{"hidden_size": 128, "positions": "rope", "rope_theta": 10000.0, "rope_fraction": 1.0, "qk_norm": true, "tie_word_embeddings": false, "parallel_block": false, "init_std_o": 0.0594, "init_std_down": 0.0, "optimizer": "soap_variant", "max_seq_len": 1024, "doc_mask": true, "z_loss": 0.0001, "train_tokens": 300800000, "max_steps": 2295}
Each number is 128 + 32 x the weight over the matrix's rms, rounded and kept within 0 to 255. Layers, rows and columns count from 0. Numbers have three digits each.

# o: layer 6 attention output (transposed), 128x128, rms 0.313, rows 60-63, columns 64-127
# v: layer 6 attention value, 128x128, rms 0.137, rows 61-63, columns 64-127
# q: layer 6 attention query, 128x128, rms 0.134, rows 64-80, columns 64-127
# k: layer 6 attention key, 128x128, rms 0.134, rows 64-79, columns 64-127
o60:110124112049120131122155116161111185110155176144126142161111149176164082118156119132161126118201128120154121106114134197119120095164149158195110131111108091115133160101132150093105180111097097
v61:093109173072100212128119101096138128117072078098096138090109106126224144111133096054089094123103165174198078137127158104179115130138176130112099150118205165033172114095138156092146121139110140
o61:100143090155157065061187138162108169091191154163185073107165112188100082062139141128128156135176169100089115122113130135074145087098072136186152207168115094077107115131157060155109146111083147
v62:127125118082130116083167163175152170154129140097097115151126093106113102144134106151124189150167144069134146129177186125133099160153134121075165154088042063175094110117112166117071170142126127
o62:134131094106125132161131128116122111114125154125121114116147127133123131144154097142058120095161099173120111142115064104116119144043172119145142045134120139138107100116137107096153090142088097
v63:139096129106116129107159168110130111084092103099162115102132154139086124112141157113178192095083151152159096095140092144125040146106123124052161129126118142089123189150202171106074105092100132
o63:103157156187170141104135076132178144092126215142070120123094109105122139092150069151117091171092070177107165182114179127104172088140132186195148153136142139099081123153136081088192132079057144
q64:082160135062164113119106163079125067140137105085166173163062163094111128118135151103125158090046128158109161149142114172169133110132153111153067096132141054138151169144089130102079174176053139
k64:176187137139150114120200098135088147103159152168114103158121108100149112110110070157102140131165131077132135169156107154126124110120101082135126106153110057170099120111151161091146104063117166
q65:102126150145145108135148158093119145141190131028150150151153116136131160098182173151186104123130192140136120102127192120132152164119133184153178151090126167132163111094161195128121097175133070
k65:123096137160124133108140093104074149106116194168122165107128163101130075145087146120108096173123088096177156140151116149145130078152190069101189160147112098157132149152165095091141113111160163
q66:096222135134134155137150158106096114112076113157143103154087102113086113107142101118141165120128118144095138111113127114089141092190134128108038113096150084125106095112081129170127203146108177
k66:076097127099107120130118054132122141130107114122144120133161136139141141141107108130114138022151126142147111152083114135079113122119080137131101135185141117147102156130118142133085147073136131
q67:144202144145157109125113095104085178099151121136105083119173141091174136149102124116134148170157110120126097147160140130117159103119111115128134164151151151142152129135149104098132110085125122
k67:126105128118047080110128079161149164129066103165053097103114107150116134106139136100109086106130155133201114112073110138104101176108124158139099119134147119111156115131179143138098088138121122
q68:106132088115135129120123155177157124149158101101132125163099114123122144082155115110140164110158126164090172147124114079138151114116130128133115126108095119122143150145129132124165162157126136
k68:115160102144138155121135134144101105102089139147201103140104113127149168152120083154175166070104142165145171134151076176118130087134153146116112060132157110178149132113068160107162152095121129
q69:130144162132115122150118090112138116141123122140137116096122153107143131130126164069085133177151138058090080098169123124113117127158107128175143200136109119087115092149153127087094078129203108
k69:080091145137114162136110126147157132120107097136108096139094078152127080133213119162082137127135131141086098157126113127154142079073108149066192171107116180128125100123142149153134069102175101
q70:098081150145103110112092134142184095140127112148136102149138143110119156113110137092149180088134151197154170118168154119096134109111103119146164116092131160112091125151139155149138112116120173
k70:130178146146157140124122081111149144108160117090172101124118107102164128135113121132123151128110083176087146168119098082073127113116151104109098137144129178111163146117123138137125149148131177
q71:114123074135127182129088083089116137157185151160117102167145117101130128147115092067154095163132170129118189057146099134135169165126198156149194152134177081118088124158096160060124157142126116
k71:118093170099184133072103098150112138179183106118174155158128123111101130167098052046200185195163201132118149121081164113148150157134112141146169133090150134192169133149147156064091116171097146
q72:094114150128090121122137135142029131123097175199075094146067110066161071136120134107064138167075117127200160059156096173105113105099189098115131113119143145104123112107072174109078127131143115
k72:111118068143102090101144175159076060216157083113140119133101133063115063116114142129113084082090093144185132140131158144072085076092097136078147101135160126144111099052160117113127122132126134
q73:179119183152161184119136106072074159039089148102136172174163184152145136154165155105125046085136157181084133168088122110165150126198147137168008227103152149142099162099150140149146106121132148
k73:134114090159119105186102053102118169112083183179138140180118141170145152152109165152128131097099209121096114165168165117132168135137210137115096195165101121097112115149105122186056130113134097
q74:073163137107161132130138161139140096100116101132183137161104111110113107143118146141131115094085101128089137172138069110105149109118161130203123117060120152160133149143153134147110111098128103
k74:079045116132114165092147120089140097113127097131122095100136106093143094121125078112129086163124150093153162144078113108136071126145113128124075152162110091142119123101132134116108100110134110
q75:144156151129153197146105131091120089134246135104135131155145150151124128100152126199112167148141136122111071157131167021128170147122189149093146150098150175142122094183116171114140134117132084
k75:130146140055157168164107162169106155154159118080122079216127015167130113096127106130077121102169118158119119111095128113093174127138110133162164163142132143138093191114084129162171113115111078
q76:128077097059116149050124087175153107089081134124137169105117179080157123111111154123111120123153098069165116090120084163111159151139137137159126107143145105179126150093064100185106138116190102
k76:117138130121084155085141161118207090129151109067160128066156206116143163176185120146135129146078200137143133111130130118073088189081170150100159164106160157135144085173143105085142090173115131
q77:077135146196174142109164129131120165145090094092098100081175138146150178090132121155171090124099084148097150156121075114140058056128134089116129055133176098101152160151103123036123196162086127
k77:097125079120082093129152078065181090141161182029142162131130083133152145145108086100141087063105053124045124159148160142127117131138124105100173125099096068169123124149131081157149102088107198
q78:173101141118109102130143104145114103118158116154094150127107153082112178150146074127114141081071119102122125140087146175124132088197151162127063088106140166090175106135093176133146132053106134
k78:165132198144153126137095125141098133108164147134098151155209094140131159115143099101140170130146140137136076125125142125120105175120136117092105054174091136136195176168111159066118129077128093
q79:121172161156096160126168160147108148111141180174136099173095146151178192048104171186157094122106114066189115194088174153100160152130112191159143161138114181066202101096164115061172137138166038
k79:110204099150109130146158225126072149145165143133154129134107109100145131141163084200161153114130097197049169089131088140112194129151178155192123178156083117101177127148159092162104206112057130
q80:118162134139130118155150094096128110179103130119151173147167130085117152085138123101066169120098087146045092152138133129210187068156156113114090091135147074115123149117149166141161093113083180